Each number is 200 + 30 x the weight over its row's rms, rounded and kept within 0 to 999. Layers, rows and columns count from 0. The size before them is the row's rms in percent of the matrix's.

# gate: layer 4 MLP gate, 2304x768, rms 0.0919, rows 2164-2198, columns 128-191
# up: layer 4 MLP up, 2304x768, rms 0.0981, rows 2164-2198, columns 128-191
# down: layer 4 MLP down (transposed), 2304x768, rms 0.0701, rows 2164-2198, columns 128-191
gate2164,089,205,232,200,224,186,225,205,191,238,217,165,194,148,197,221,194,203,221,188,160,224,158,231,262,202,190,161,233,227,225,161,259,297,220,205,214,201,170,250,189,182,185,236,187,210,217,167,215,235,249,218,213,195,235,217,234,210,220,202,230,104,230,235,236
up2164,093,266,172,235,222,185,233,170,158,168,146,137,193,251,210,219,171,158,201,177,183,132,183,135,205,215,198,190,257,203,196,191,188,223,196,172,205,221,175,203,237,242,202,211,191,198,168,147,258,198,171,168,229,229,206,223,190,158,190,168,247,144,190,185,209
down2164,092,147,231,139,183,215,139,256,229,221,240,249,242,135,184,201,239,235,188,260,226,194,278,233,208,155,215,244,176,231,192,195,221,197,210,217,178,192,231,231,219,178,188,200,193,177,232,230,198,177,261,219,155,214,151,204,234,226,182,199,183,244,217,232,220
gate2165,105,170,165,259,204,241,226,194,155,183,234,255,230,216,222,226,179,200,143,206,159,191,209,154,169,217,256,201,214,251,208,256,187,228,239,189,203,144,172,125,159,218,228,161,188,184,173,217,166,218,187,206,239,222,138,209,231,168,224,255,225,263,214,198,220
up2165,112,231,240,189,132,180,215,213,171,186,173,152,211,177,180,223,170,168,230,181,203,174,192,221,266,225,176,230,199,232,193,170,214,176,187,210,138,175,213,193,208,200,204,256,207,218,188,136,174,161,203,169,184,167,229,304,192,163,226,146,165,212,160,192,188
down2165,110,185,226,129,228,215,193,198,217,140,198,180,246,193,246,210,198,213,186,176,156,229,158,200,199,174,211,258,157,170,190,190,181,215,171,212,213,224,235,199,213,231,190,200,202,220,221,148,218,225,207,165,145,235,224,240,223,222,154,162,167,218,142,158,232
gate2166,100,170,196,217,171,156,225,201,179,177,188,201,224,178,251,158,203,221,268,190,204,207,190,206,211,162,228,188,227,194,253,95,187,221,229,227,227,240,212,186,203,229,201,155,169,203,240,155,175,139,187,191,200,215,203,243,216,220,258,192,169,250,213,191,218
up2166,104,250,153,224,204,224,223,216,182,217,191,184,182,221,202,204,251,230,222,210,168,210,225,210,190,233,231,186,203,209,218,206,259,241,179,190,261,182,203,211,244,225,170,219,184,227,160,185,236,221,182,172,196,174,186,216,239,208,201,179,202,221,234,230,153
down2166,104,254,197,201,203,202,164,225,165,221,176,170,216,201,228,190,199,191,205,243,194,245,174,237,255,145,180,169,181,197,211,177,193,193,243,180,190,219,198,186,229,204,161,235,204,201,213,193,213,184,134,130,199,221,205,144,221,170,237,179,177,227,217,189,201
gate2167,099,162,182,191,203,116,232,193,175,211,219,255,177,185,220,207,198,205,236,198,197,185,258,222,225,220,225,153,156,232,213,244,246,214,153,190,254,211,224,178,150,227,209,206,220,211,202,184,167,212,203,200,177,207,152,251,188,191,279,185,176,208,166,235,183
up2167,102,187,179,196,221,232,163,223,184,210,225,212,222,265,208,128,170,224,190,220,153,197,192,214,243,188,238,205,241,197,296,208,181,209,191,248,167,169,213,204,190,198,157,217,159,164,239,267,221,214,217,170,245,142,195,187,166,244,224,180,268,237,230,174,236
down2167,095,189,200,203,242,198,200,197,207,181,193,212,195,184,163,252,182,207,172,198,216,164,256,188,203,202,175,206,232,229,113,215,226,216,186,140,234,201,217,209,206,200,238,209,226,188,197,192,218,216,155,162,171,233,154,171,219,149,174,158,226,237,190,165,157
gate2168,096,221,208,135,180,233,235,177,192,238,149,201,104,219,195,201,156,206,216,180,141,188,167,205,229,217,163,198,240,204,200,197,189,225,175,165,209,205,223,182,221,169,186,215,239,223,242,269,210,229,263,172,190,189,206,213,182,111,191,185,159,257,208,128,174
up2168,095,196,201,230,226,237,223,166,195,163,182,255,222,228,201,138,188,136,205,156,219,237,206,219,231,179,182,205,147,184,229,182,136,199,186,217,203,203,245,221,197,189,206,252,208,204,216,175,270,182,193,261,159,261,194,230,223,218,223,181,179,174,247,274,165
down2168,093,149,179,184,187,203,211,208,180,210,164,202,191,186,207,231,218,193,231,185,218,196,199,190,183,235,295,163,200,160,151,201,258,190,215,164,251,252,130,206,244,247,222,145,215,211,232,212,188,251,166,159,220,202,194,213,158,168,171,192,175,229,172,140,267
gate2169,102,209,205,191,170,224,263,258,152,187,105,208,205,227,215,146,181,150,202,295,205,226,204,185,170,182,178,169,174,186,177,204,192,234,224,198,197,251,243,200,187,188,221,193,194,203,220,218,179,196,199,198,171,269,187,234,181,203,144,184,173,198,203,215,194
up2169,097,209,184,213,161,238,231,159,187,226,236,210,204,252,163,164,235,224,245,238,206,202,204,189,236,219,240,195,201,189,203,257,209,211,243,175,254,191,200,194,121,136,259,185,210,216,183,224,175,161,219,240,174,224,132,154,282,189,185,201,161,215,179,192,244
down2169,096,211,228,226,245,190,164,188,207,225,232,204,223,168,205,206,162,196,220,154,205,152,224,183,238,275,240,273,201,250,165,208,210,266,192,175,173,158,206,191,183,234,171,213,239,221,118,224,236,220,223,222,203,185,248,208,171,168,201,242,219,240,183,174,188
gate2170,096,191,208,251,141,178,150,254,190,230,230,211,150,215,201,165,181,182,204,197,206,168,219,217,243,238,225,174,253,208,257,218,241,159,195,228,239,205,128,235,143,151,179,179,158,197,160,206,193,194,226,192,197,224,161,252,224,162,220,236,194,220,203,187,191
up2170,098,229,153,194,202,210,193,215,254,183,220,180,157,196,182,205,201,166,247,229,186,257,230,187,169,182,190,178,204,125,165,191,190,158,174,187,188,172,222,223,202,199,188,159,202,195,122,187,226,189,219,205,181,150,189,178,183,218,122,191,229,121,179,225,260
down2170,094,135,201,165,194,270,218,170,153,182,181,267,173,132,246,220,236,195,157,197,220,203,217,165,210,182,206,221,231,242,187,232,170,196,204,207,141,251,290,190,191,201,180,224,219,187,231,157,198,263,221,172,205,194,194,226,250,217,208,206,213,244,184,197,154
gate2171,105,200,182,259,174,222,214,172,159,187,205,183,194,217,201,200,173,192,251,202,178,246,201,171,221,213,226,215,237,243,221,229,244,177,202,233,187,226,201,169,231,215,188,192,214,201,194,167,193,211,163,230,191,187,184,196,236,269,178,178,206,216,242,186,181
up2171,109,240,174,183,157,189,247,223,214,193,209,188,240,169,202,223,169,187,216,187,202,227,176,254,245,247,252,158,173,190,218,180,237,206,234,186,200,244,168,221,207,213,195,176,182,190,203,203,239,230,197,235,193,214,176,220,198,211,234,179,191,184,227,260,182
down2171,108,219,152,238,146,183,211,215,253,122,181,162,200,145,196,235,173,246,233,192,177,203,173,195,158,210,214,194,193,159,139,195,136,212,236,158,214,186,226,185,183,191,240,200,205,253,171,258,213,187,184,176,164,185,173,229,163,156,230,216,212,179,137,226,210
gate2172,098,217,207,191,205,210,153,232,210,126,217,230,195,154,236,156,244,193,160,224,206,190,189,220,247,211,221,234,229,191,238,228,158,187,238,195,219,215,185,143,168,193,186,177,221,187,196,216,206,183,188,205,235,154,161,215,209,187,189,220,215,213,151,232,133
up2172,095,199,213,176,167,195,209,184,152,220,178,230,178,153,182,246,219,171,219,224,186,191,235,203,197,201,162,185,192,199,217,185,234,196,168,228,202,230,238,201,208,165,179,246,226,158,239,204,256,269,243,218,217,199,204,229,237,209,188,259,234,196,198,257,216
down2172,097,241,201,188,160,156,146,201,206,162,247,195,224,217,256,239,144,229,186,194,230,135,167,233,168,157,223,227,199,244,196,233,168,177,191,230,204,188,173,248,193,206,167,197,160,189,175,233,171,206,178,167,175,148,180,196,195,197,212,195,150,218,182,177,158
gate2173,099,265,247,228,199,240,157,196,128,230,183,212,190,215,210,180,224,222,178,185,161,203,214,149,194,162,202,227,185,219,193,179,259,265,217,191,174,209,268,193,186,185,226,194,186,149,161,175,246,201,163,215,158,235,234,179,211,155,202,215,170,242,182,230,189
up2173,110,197,215,256,165,207,142,205,166,213,209,222,239,219,179,217,245,163,174,202,237,169,200,144,178,174,150,192,218,215,145,201,177,214,180,185,182,217,201,215,128,140,228,177,205,207,183,178,157,166,170,186,180,214,244,224,190,232,172,243,213,234,280,192,220
down2173,109,246,261,234,200,200,208,207,221,177,203,217,202,243,242,164,207,196,150,214,188,226,196,176,223,186,208,169,262,198,173,184,223,235,158,216,171,203,229,143,188,199,200,178,162,189,210,223,147,229,159,141,197,205,245,202,178,172,205,178,171,205,290,166,174
gate2174,101,179,186,173,176,279,187,174,176,213,194,179,181,240,160,243,227,187,181,202,243,178,179,148,165,203,138,215,176,167,212,165,136,189,224,166,178,211,143,226,169,240,150,196,169,207,185,184,123,190,170,210,195,228,204,211,209,208,207,157,244,217,220,158,242
up2174,097,139,203,180,194,170,218,185,220,188,188,218,170,238,121,201,251,229,208,188,242,187,173,132,246,212,207,163,212,208,190,198,219,233,147,183,208,208,189,205,179,208,167,221,203,250,242,190,196,192,193,199,210,150,174,158,186,240,184,138,168,176,178,204,233
down2174,100,229,258,188,214,209,271,188,225,220,239,215,238,183,178,184,161,178,233,223,196,202,282,235,170,177,212,154,148,192,234,202,203,196,211,230,193,176,191,196,193,186,220,176,197,201,175,203,238,190,202,204,161,175,175,236,240,174,217,240,205,143,279,233,183
gate2175,099,191,175,181,133,189,185,157,221,218,191,181,151,180,170,197,236,176,197,184,218,167,154,194,227,166,179,166,152,188,165,155,199,197,215,178,184,180,207,205,197,184,196,186,219,180,148,242,203,239,221,165,247,217,179,238,188,234,185,219,210,198,155,193,211
up2175,101,174,233,233,164,225,193,166,190,136,188,185,231,205,243,172,191,200,243,248,203,217,187,214,182,184,206,140,242,188,185,160,205,247,180,181,175,232,233,219,225,183,237,196,159,196,165,181,238,186,155,229,216,281,229,250,176,170,193,226,158,237,181,219,175
down2175,108,171,188,256,184,168,222,161,199,192,201,179,217,191,277,176,210,187,154,184,229,218,206,206,202,194,152,157,161,198,206,150,201,241,189,182,198,211,165,232,251,150,243,171,158,237,186,233,241,212,141,173,234,192,220,222,132,214,186,173,217,209,159,205,136
gate2176,106,203,161,221,218,173,181,182,205,228,249,210,197,192,157,244,234,198,163,191,202,178,220,246,202,218,226,168,204,156,174,198,203,208,204,221,212,194,197,166,171,197,208,207,173,232,222,192,199,229,237,193,195,291,207,227,201,227,181,174,212,172,170,225,192
up2176,102,196,163,204,133,206,190,263,241,213,231,196,238,231,174,215,206,144,174,181,174,206,212,222,195,222,187,212,186,229,209,215,229,189,200,175,124,209,227,179,202,157,201,205,191,189,199,158,268,147,209,146,234,164,165,222,192,244,118,200,196,200,138,177,123
down2176,103,234,160,154,201,195,187,227,185,220,225,194,259,167,171,208,187,231,204,179,221,203,118,244,234,212,188,166,228,199,146,206,187,176,160,184,239,187,191,214,152,223,202,213,193,137,226,254,201,187,215,202,221,167,173,163,214,262,227,181,242,206,216,207,215
gate2177,112,167,233,222,235,240,156,223,172,279,187,245,171,208,215,152,157,204,225,187,206,212,193,295,145,181,145,239,231,188,223,173,212,289,213,223,158,177,181,245,186,187,258,204,109,199,209,251,240,209,258,179,177,201,203,209,215,166,189,208,200,189,191,210,220
up2177,112,152,225,157,211,180,221,221,255,155,196,195,211,190,263,227,201,191,233,213,224,212,187,205,223,207,206,233,197,190,181,177,193,240,143,190,233,200,207,135,211,184,158,236,241,231,195,181,183,183,228,165,195,174,196,198,225,292,216,205,217,213,233,283,228
down2177,115,188,218,206,192,193,278,189,212,183,247,163,200,247,194,210,264,154,239,242,192,151,226,203,253,226,182,206,178,191,159,241,162,207,149,175,218,230,221,186,209,242,213,255,228,182,213,156,194,138,220,166,221,179,238,206,192,248,267,163,199,205,150,167,234
gate2178,110,250,244,192,241,203,214,237,219,178,151,125,187,188,182,182,206,167,237,185,189,200,214,216,211,232,216,182,187,235,204,220,170,166,173,272,178,210,227,217,249,169,214,184,204,186,211,160,167,154,192,177,205,157,187,177,200,178,241,229,167,207,186,141,180
up2178,105,194,191,211,268,167,225,281,211,159,197,179,178,217,205,203,251,193,221,181,194,246,244,223,194,220,156,216,223,194,237,243,177,202,203,243,214,174,227,189,227,143,206,178,263,178,200,170,172,223,190,181,193,165,181,220,221,212,218,209,233,184,204,198,156
down2178,105,191,246,252,242,217,215,191,167,196,154,182,203,138,190,196,171,174,210,226,184,173,171,235,151,189,180,209,211,195,196,222,202,215,142,242,202,245,171,135,220,195,185,178,187,217,183,166,208,176,237,202,206,158,183,216,200,238,226,158,160,251,241,167,174
gate2179,097,154,207,176,172,245,238,224,193,186,216,204,243,236,237,167,186,165,187,231,189,211,247,236,167,246,155,209,164,208,200,228,208,182,182,178,181,236,207,178,193,214,145,196,172,189,215,213,144,234,151,238,210,210,193,211,179,171,206,183,178,204,226,204,202
up2179,095,233,199,121,166,253,210,229,253,233,199,240,179,224,238,145,152,206,195,207,189,240,186,181,200,155,192,251,167,222,236,197,199,213,206,197,185,227,205,183,264,164,181,236,169,192,184,172,171,240,192,204,210,170,236,192,218,178,187,153,194,215,168,259,182
down2179,095,193,207,237,203,146,214,189,143,224,188,192,240,188,184,266,216,184,180,193,237,201,184,168,171,200,182,177,201,216,195,183,215,209,189,226,245,248,203,148,172,199,191,215,281,174,234,215,195,188,200,185,173,233,168,192,224,240,175,217,224,227,227,179,208
gate2180,096,222,156,125,203,167,171,243,181,217,160,179,219,237,116,178,194,213,225,208,175,219,243,182,248,185,185,199,216,199,156,239,213,235,189,206,241,271,225,225,210,189,228,211,154,216,206,165,179,165,164,155,197,178,178,278,210,187,231,211,200,210,207,199,231
up2180,101,205,173,271,215,208,185,236,125,206,200,182,211,170,237,181,192,262,200,193,183,146,184,175,215,182,203,180,217,192,165,162,175,172,224,170,166,234,153,215,203,221,204,212,208,241,253,185,173,217,230,254,220,242,232,203,172,175,253,200,228,209,235,172,155
down2180,107,185,194,215,224,216,128,229,184,220,204,201,191,153,186,188,168,210,213,200,210,173,274,189,192,184,168,208,217,158,218,223,195,192,187,224,235,240,184,232,214,240,199,212,192,231,244,186,150,203,128,180,191,219,147,255,195,155,190,233,205,219,232,214,216
gate2181,098,226,249,215,172,207,159,192,223,156,199,238,190,238,211,195,196,196,223,186,179,222,212,152,161,204,186,213,210,236,195,135,173,255,201,237,259,209,165,200,129,202,151,228,172,217,213,212,206,196,177,203,196,231,191,188,160,190,169,189,195,176,204,190,154
up2181,096,173,197,186,225,202,225,154,198,211,183,216,199,186,207,175,248,184,231,271,190,162,213,166,221,157,195,227,220,244,228,188,197,221,230,198,214,157,173,218,208,189,168,211,193,211,203,222,236,207,241,179,205,164,191,210,190,174,217,156,195,218,223,255,211
down2181,095,221,151,248,211,222,212,244,159,146,193,167,210,181,183,238,152,192,207,163,192,208,177,183,166,195,179,193,177,195,182,133,179,253,283,175,208,223,200,243,192,241,176,222,228,196,253,210,191,195,197,253,193,246,236,228,187,216,200,247,155,125,151,177,233
gate2182,100,190,240,139,217,209,225,171,155,200,188,231,256,189,183,132,204,238,209,209,198,201,233,241,219,174,205,221,192,151,219,139,207,185,154,208,249,231,217,138,178,160,181,182,184,219,206,183,254,224,211,174,200,183,215,173,244,183,201,209,200,255,141,211,184
up2182,102,175,180,193,224,196,194,219,207,190,176,186,146,169,157,200,248,219,181,171,132,203,234,243,215,197,197,238,202,217,269,183,219,192,218,195,205,174,159,208,190,187,233,197,183,170,188,176,184,229,191,289,229,137,187,202,167,136,222,191,224,159,186,190,267
down2182,100,200,188,242,217,142,191,208,245,173,209,189,274,235,173,202,220,194,190,183,238,211,157,248,230,206,189,162,161,147,170,215,248,189,226,205,126,193,235,196,188,230,178,237,227,223,184,157,206,210,221,149,221,211,144,196,210,173,214,194,209,180,226,228,183
gate2183,101,184,185,185,214,160,158,208,240,226,177,213,204,146,188,223,216,163,244,200,180,134,216,183,158,236,187,181,186,192,200,199,199,200,228,182,222,179,184,175,179,181,183,248,211,193,200,210,208,177,221,176,136,219,224,232,209,187,181,188,150,220,230,190,208
up2183,097,244,141,186,237,234,200,223,144,167,191,170,212,222,206,200,219,157,261,145,210,169,233,207,199,182,179,183,199,202,176,169,238,198,210,163,173,161,189,206,210,173,211,225,176,142,201,216,200,217,204,185,151,129,242,220,198,218,202,226,217,142,209,217,221
down2183,099,219,228,191,154,220,198,189,213,219,212,196,245,157,222,192,206,175,207,202,152,199,184,214,184,192,166,237,242,202,223,203,224,165,215,210,178,219,196,138,204,205,199,210,217,198,135,210,215,199,264,210,176,212,205,159,232,200,188,207,193,193,201,213,171
gate2184,102,268,189,168,174,206,200,238,216,202,188,161,221,193,181,195,211,267,157,145,162,189,239,154,219,217,241,213,252,187,237,183,181,214,201,199,179,202,264,207,163,165,191,204,212,192,170,221,156,167,243,249,213,164,158,166,201,176,211,162,181,186,205,230,231
up2184,104,224,211,168,178,247,176,199,177,206,149,175,207,217,272,264,239,185,259,179,224,217,227,165,228,253,176,184,151,216,190,186,221,174,216,177,157,241,261,159,179,150,222,203,229,200,226,176,199,179,208,248,229,182,166,196,203,214,204,175,234,209,149,230,232
down2184,101,203,196,213,212,225,272,194,227,207,161,142,216,180,201,202,129,190,208,197,206,265,150,242,173,198,124,197,196,228,228,191,259,204,175,210,220,218,203,166,178,192,186,178,195,252,158,203,186,207,206,216,222,188,240,232,181,194,187,230,146,170,261,202,202
gate2185,101,170,153,242,188,218,209,177,191,174,195,177,224,189,282,178,147,153,152,165,204,171,224,194,197,220,211,243,179,203,231,223,281,147,199,173,210,233,209,188,230,159,181,220,168,155,228,193,162,181,209,201,203,245,232,181,199,180,226,260,194,244,144,192,187
up2185,094,232,204,206,168,203,189,96,218,184,131,206,210,237,190,167,203,225,165,203,235,240,196,153,165,186,163,192,231,206,169,178,156,220,167,211,181,188,228,171,203,201,219,218,160,193,172,163,188,229,222,237,192,242,170,203,213,183,188,146,220,142,245,164,196
down2185,100,163,160,202,218,241,216,209,154,234,240,196,240,187,239,194,150,243,209,209,218,168,247,221,207,198,216,143,196,211,183,207,248,183,210,163,190,216,268,179,233,184,212,167,201,228,206,172,182,242,233,132,202,192,203,181,166,241,213,219,212,253,149,250,186
gate2186,097,189,168,197,170,203,242,203,184,165,189,208,199,224,243,153,220,196,191,198,213,268,165,131,245,222,215,208,257,147,187,217,126,176,223,162,176,213,240,198,181,151,194,261,234,175,205,192,195,193,186,185,192,238,190,199,199,204,174,204,222,146,163,189,197
up2186,095,148,206,211,208,233,224,214,186,183,192,224,217,200,235,144,229,218,231,156,192,184,198,201,266,194,164,209,240,124,213,210,197,195,233,195,294,210,182,184,221,212,158,237,155,212,198,172,202,233,220,217,208,170,220,160,238,166,204,189,215,216,224,238,231
down2186,096,203,212,188,193,191,197,239,199,221,198,123,184,180,155,199,216,184,201,267,190,210,216,206,176,200,220,160,167,232,224,190,200,225,208,171,189,199,223,146,162,205,217,135,233,178,239,195,231,190,216,171,205,168,225,246,179,202,187,206,247,187,203,137,170
gate2187,100,258,250,195,193,194,224,185,210,218,228,211,159,233,271,182,209,197,188,163,182,190,199,252,225,242,217,194,174,157,244,243,233,172,150,271,235,192,189,182,204,254,194,215,151,262,146,173,204,218,190,202,243,228,221,193,211,195,159,201,191,130,151,177,224
up2187,104,196,232,168,249,207,204,211,234,197,190,145,239,198,168,193,222,255,176,182,184,213,188,213,225,225,184,168,202,245,232,248,186,226,211,219,179,183,220,167,175,224,189,188,207,171,212,200,141,219,223,172,219,186,202,152,158,188,160,202,256,232,156,193,184
down2187,103,255,201,201,206,246,167,206,249,211,240,198,206,221,203,175,223,214,241,179,258,178,174,186,173,170,206,202,257,184,252,207,169,169,196,250,142,162,204,219,208,181,265,205,235,208,231,216,194,143,188,181,223,177,240,216,180,189,151,166,146,212,246,200,221
gate2188,096,220,157,202,199,204,195,207,215,160,203,168,125,223,207,194,202,205,166,261,181,187,168,245,141,200,171,221,184,152,167,186,186,225,222,145,166,201,169,214,189,189,240,185,189,220,181,199,184,190,216,178,215,209,219,202,243,168,177,193,235,136,222,199,213
up2188,094,146,188,195,238,230,159,184,240,207,183,226,180,205,179,169,210,170,267,187,201,218,183,205,158,256,203,231,207,155,193,197,165,162,239,227,143,205,208,238,186,216,168,209,194,175,229,202,140,224,180,189,193,160,195,216,234,222,170,206,263,213,187,188,202
down2188,099,221,180,169,201,168,251,244,205,250,223,185,281,168,205,180,205,210,214,180,201,225,221,184,246,272,233,155,229,251,196,226,221,216,200,200,228,222,199,176,219,259,204,221,206,206,196,187,207,200,222,203,225,200,213,229,140,192,220,258,181,208,181,159,182
gate2189,103,214,229,188,192,177,221,189,162,222,171,197,225,227,161,158,221,225,177,262,200,216,210,173,191,174,188,215,174,210,242,145,155,243,196,130,176,188,211,205,127,215,177,174,215,211,198,206,230,176,229,277,187,195,239,218,195,234,238,189,236,195,252,154,227
up2189,110,236,209,153,249,231,242,194,232,222,203,210,173,203,194,165,169,124,168,213,191,261,219,180,219,106,185,249,223,195,205,221,156,179,234,272,219,214,150,158,211,155,222,207,237,186,233,176,200,184,236,144,168,170,180,251,173,247,201,229,198,181,185,248,140
down2189,105,215,193,243,218,216,205,237,197,241,167,162,168,206,189,176,232,158,218,202,180,193,233,181,206,140,179,283,170,140,221,241,237,151,219,211,199,182,165,139,187,127,213,209,203,212,220,207,184,199,245,207,163,213,171,135,218,209,200,241,189,228,209,138,202
gate2190,101,196,230,227,201,216,207,268,206,212,208,235,172,194,160,226,190,241,156,242,203,231,256,229,201,235,241,182,235,193,205,204,202,174,240,190,228,173,205,167,169,211,199,163,148,145,213,218,184,238,166,208,229,256,210,180,181,200,187,186,262,182,155,235,196
up2190,109,182,164,154,236,212,125,221,269,148,206,267,246,223,194,234,204,123,164,191,243,160,172,174,153,156,214,199,207,188,220,186,188,187,191,214,217,217,154,222,159,192,211,226,188,187,175,194,186,186,196,195,193,182,168,193,187,219,167,158,220,200,225,211,197
down2190,103,207,181,154,209,230,183,211,167,170,181,238,234,201,238,222,223,209,172,196,246,151,206,245,144,185,192,177,170,187,203,199,256,142,210,157,183,216,229,225,148,142,226,219,241,224,228,205,222,187,244,225,173,158,158,243,205,263,188,171,168,229,212,232,202
gate2191,095,229,265,201,192,210,190,213,211,232,227,199,194,193,253,185,128,218,198,199,225,228,208,264,200,214,201,226,184,213,177,202,172,240,203,209,214,189,199,250,201,167,192,201,222,171,146,221,197,182,233,241,208,200,214,209,223,207,212,181,224,201,223,247,139
up2191,095,200,190,213,246,192,189,234,146,225,201,157,215,214,176,199,228,175,207,162,205,253,267,148,203,202,178,200,203,161,207,174,199,151,213,205,224,263,204,244,171,196,259,185,181,243,180,167,191,196,198,202,280,163,191,194,219,197,241,162,161,174,184,216,284
down2191,096,237,229,181,163,212,201,174,250,164,200,177,155,225,223,146,151,196,210,250,159,231,144,212,207,161,198,202,210,250,230,205,222,178,163,207,166,168,193,180,229,228,185,225,228,181,189,172,184,216,191,200,162,210,150,208,207,174,232,217,244,181,168,168,181
gate2192,101,193,265,183,175,213,148,201,243,163,230,214,211,198,224,212,207,150,207,198,160,188,218,211,194,209,269,198,204,185,191,167,220,148,150,195,197,195,171,248,150,188,225,185,196,185,194,194,193,194,268,243,178,238,193,263,234,145,177,176,226,230,166,201,150
up2192,101,234,133,235,185,213,181,199,235,193,206,186,196,173,253,239,195,177,217,221,211,231,197,185,176,156,164,190,226,200,197,161,214,201,237,167,209,202,230,198,157,198,171,194,246,135,253,156,200,152,181,239,194,208,190,196,248,191,224,172,184,230,221,170,212
down2192,101,186,263,173,173,218,173,191,241,174,207,217,165,139,198,229,145,198,146,207,192,174,213,190,153,202,232,198,165,159,156,192,173,203,204,209,185,166,251,192,210,173,267,209,188,208,190,218,155,201,219,193,202,187,197,184,156,214,216,211,209,205,171,147,162
gate2193,100,135,164,207,215,195,216,201,290,225,195,151,216,193,180,183,187,162,160,234,249,241,193,263,167,200,138,214,152,193,205,172,199,208,181,210,175,145,129,172,215,211,190,178,147,184,272,209,181,187,205,180,182,195,241,161,147,152,191,228,180,203,147,207,206
up2193,090,238,203,210,209,153,163,186,191,208,196,210,196,255,198,207,218,201,203,228,186,187,220,209,182,235,203,187,209,218,166,221,210,226,178,183,220,218,197,199,223,206,209,180,202,200,192,173,236,195,205,165,178,257,171,226,230,227,152,154,190,210,191,209,159
down2193,096,179,170,197,206,163,206,197,256,212,197,183,190,178,183,158,186,223,178,192,187,188,167,217,160,170,165,196,156,181,228,181,209,148,182,221,164,157,179,203,247,196,231,192,193,217,234,172,192,208,214,178,183,172,240,150,133,218,236,223,189,158,193,236,204
gate2194,097,232,216,129,167,130,177,159,189,172,194,143,186,208,233,258,173,204,208,214,151,160,205,153,194,232,215,211,173,230,201,264,189,196,196,186,179,182,181,211,200,189,184,261,169,217,217,245,159,192,187,186,176,199,159,243,164,173,173,216,174,218,189,179,214
up2194,096,123,200,211,177,215,204,208,198,180,200,218,209,248,228,195,197,228,219,153,251,172,192,194,208,163,220,154,204,174,188,191,201,194,151,224,215,231,150,226,195,248,238,240,185,221,202,237,229,200,232,246,200,261,251,180,168,191,195,200,195,201,219,204,212
down2194,095,265,200,174,225,174,182,207,174,212,166,177,228,176,173,238,225,222,192,271,229,225,185,204,205,189,223,229,226,220,266,220,227,232,230,175,167,212,242,207,224,196,224,192,187,230,242,215,197,190,187,213,253,214,140,248,214,186,205,186,164,257,235,201,171
gate2195,105,182,180,196,174,218,211,173,246,226,199,157,211,198,185,202,263,192,243,245,195,154,218,199,160,164,229,211,135,189,157,179,225,220,186,160,213,261,238,198,225,214,229,171,230,241,207,206,198,220,202,207,222,253,224,250,210,166,151,154,162,180,179,218,237
up2195,116,208,234,182,221,237,197,166,188,187,212,229,204,246,229,130,177,217,202,152,210,208,176,229,208,168,202,171,246,189,227,239,175,168,219,184,176,222,214,188,239,196,135,167,208,136,186,184,185,215,201,141,165,171,234,210,220,200,221,195,232,194,256,236,215
down2195,113,228,242,184,198,229,172,204,229,201,227,222,141,199,170,171,172,200,221,192,206,204,166,204,181,187,199,224,197,205,225,209,195,211,208,196,229,140,168,245,183,193,157,137,196,167,195,247,169,191,223,217,188,153,189,195,215,209,225,218,168,207,194,206,228
gate2196,101,252,215,185,222,188,189,179,208,228,214,191,179,202,202,205,207,222,223,196,156,160,211,189,283,182,194,169,215,232,221,220,212,219,186,251,176,235,224,130,192,150,208,190,211,237,234,184,146,171,196,192,198,208,167,256,211,174,200,198,250,157,197,235,165
up2196,100,165,225,178,212,234,178,276,259,188,191,199,216,177,244,209,218,192,199,223,236,169,247,202,161,220,161,129,227,207,175,215,171,125,169,226,218,188,181,248,245,251,204,253,151,169,176,186,210,233,268,246,210,185,164,169,163,211,207,134,153,196,196,182,201
down2196,101,217,214,170,237,206,185,197,212,209,181,204,204,171,190,151,235,174,193,210,163,241,257,164,198,165,220,236,258,172,233,181,156,233,192,198,254,198,191,212,179,240,209,197,257,262,250,180,236,195,188,244,211,230,207,224,212,209,163,213,198,232,217,217,182
gate2197,100,225,181,216,204,205,160,228,150,198,180,144,219,182,203,237,207,192,152,271,204,218,204,204,202,216,211,189,274,195,176,262,148,243,228,212,153,216,230,222,201,184,192,203,179,207,192,165,222,199,127,162,209,155,191,163,174,196,212,182,173,179,219,218,208
up2197,099,237,183,191,249,222,195,189,183,148,212,171,192,178,203,185,165,134,179,223,176,187,187,215,275,215,175,209,219,239,176,213,139,207,178,161,226,202,208,188,171,172,197,188,209,208,197,238,208,248,205,206,235,196,189,176,271,225,195,218,190,228,178,203,196
down2197,100,214,156,210,206,180,224,205,204,236,173,204,235,226,199,244,200,174,111,184,215,233,238,196,205,178,181,214,236,195,245,238,193,203,196,215,190,193,165,236,220,161,209,242,191,203,179,145,213,188,136,189,155,220,227,195,161,187,209,203,187,194,189,227,227
gate2198,098,189,220,167,259,245,192,175,189,227,217,139,234,203,253,150,211,163,189,196,187,220,161,172,266,206,180,215,215,204,179,245,137,152,216,209,200,174,235,213,191,186,214,202,168,180,157,225,170,197,257,177,182,207,231,129,204,192,252,133,180,240,204,177,211
up2198,096,193,214,178,198,194,235,233,239,158,211,192,228,181,249,234,174,218,218,177,177,220,187,257,90,180,192,249,268,230,192,186,217,210,204,207,166,185,177,200,158,195,233,163,195,179,236,227,206,162,244,215,185,220,209,196,215,163,206,250,194,220,167,177,175
down2198,100,141,218,171,264,268,179,183,186,244,179,171,193,192,183,189,207,184,204,178,229,149,217,167,204,191,166,173,231,228,192,203,201,206,147,140,238,180,211,252,254,162,208,239,166,173,228,179,192,220,189,284,179,211,181,174,119,161,242,173,190,240,251,199,211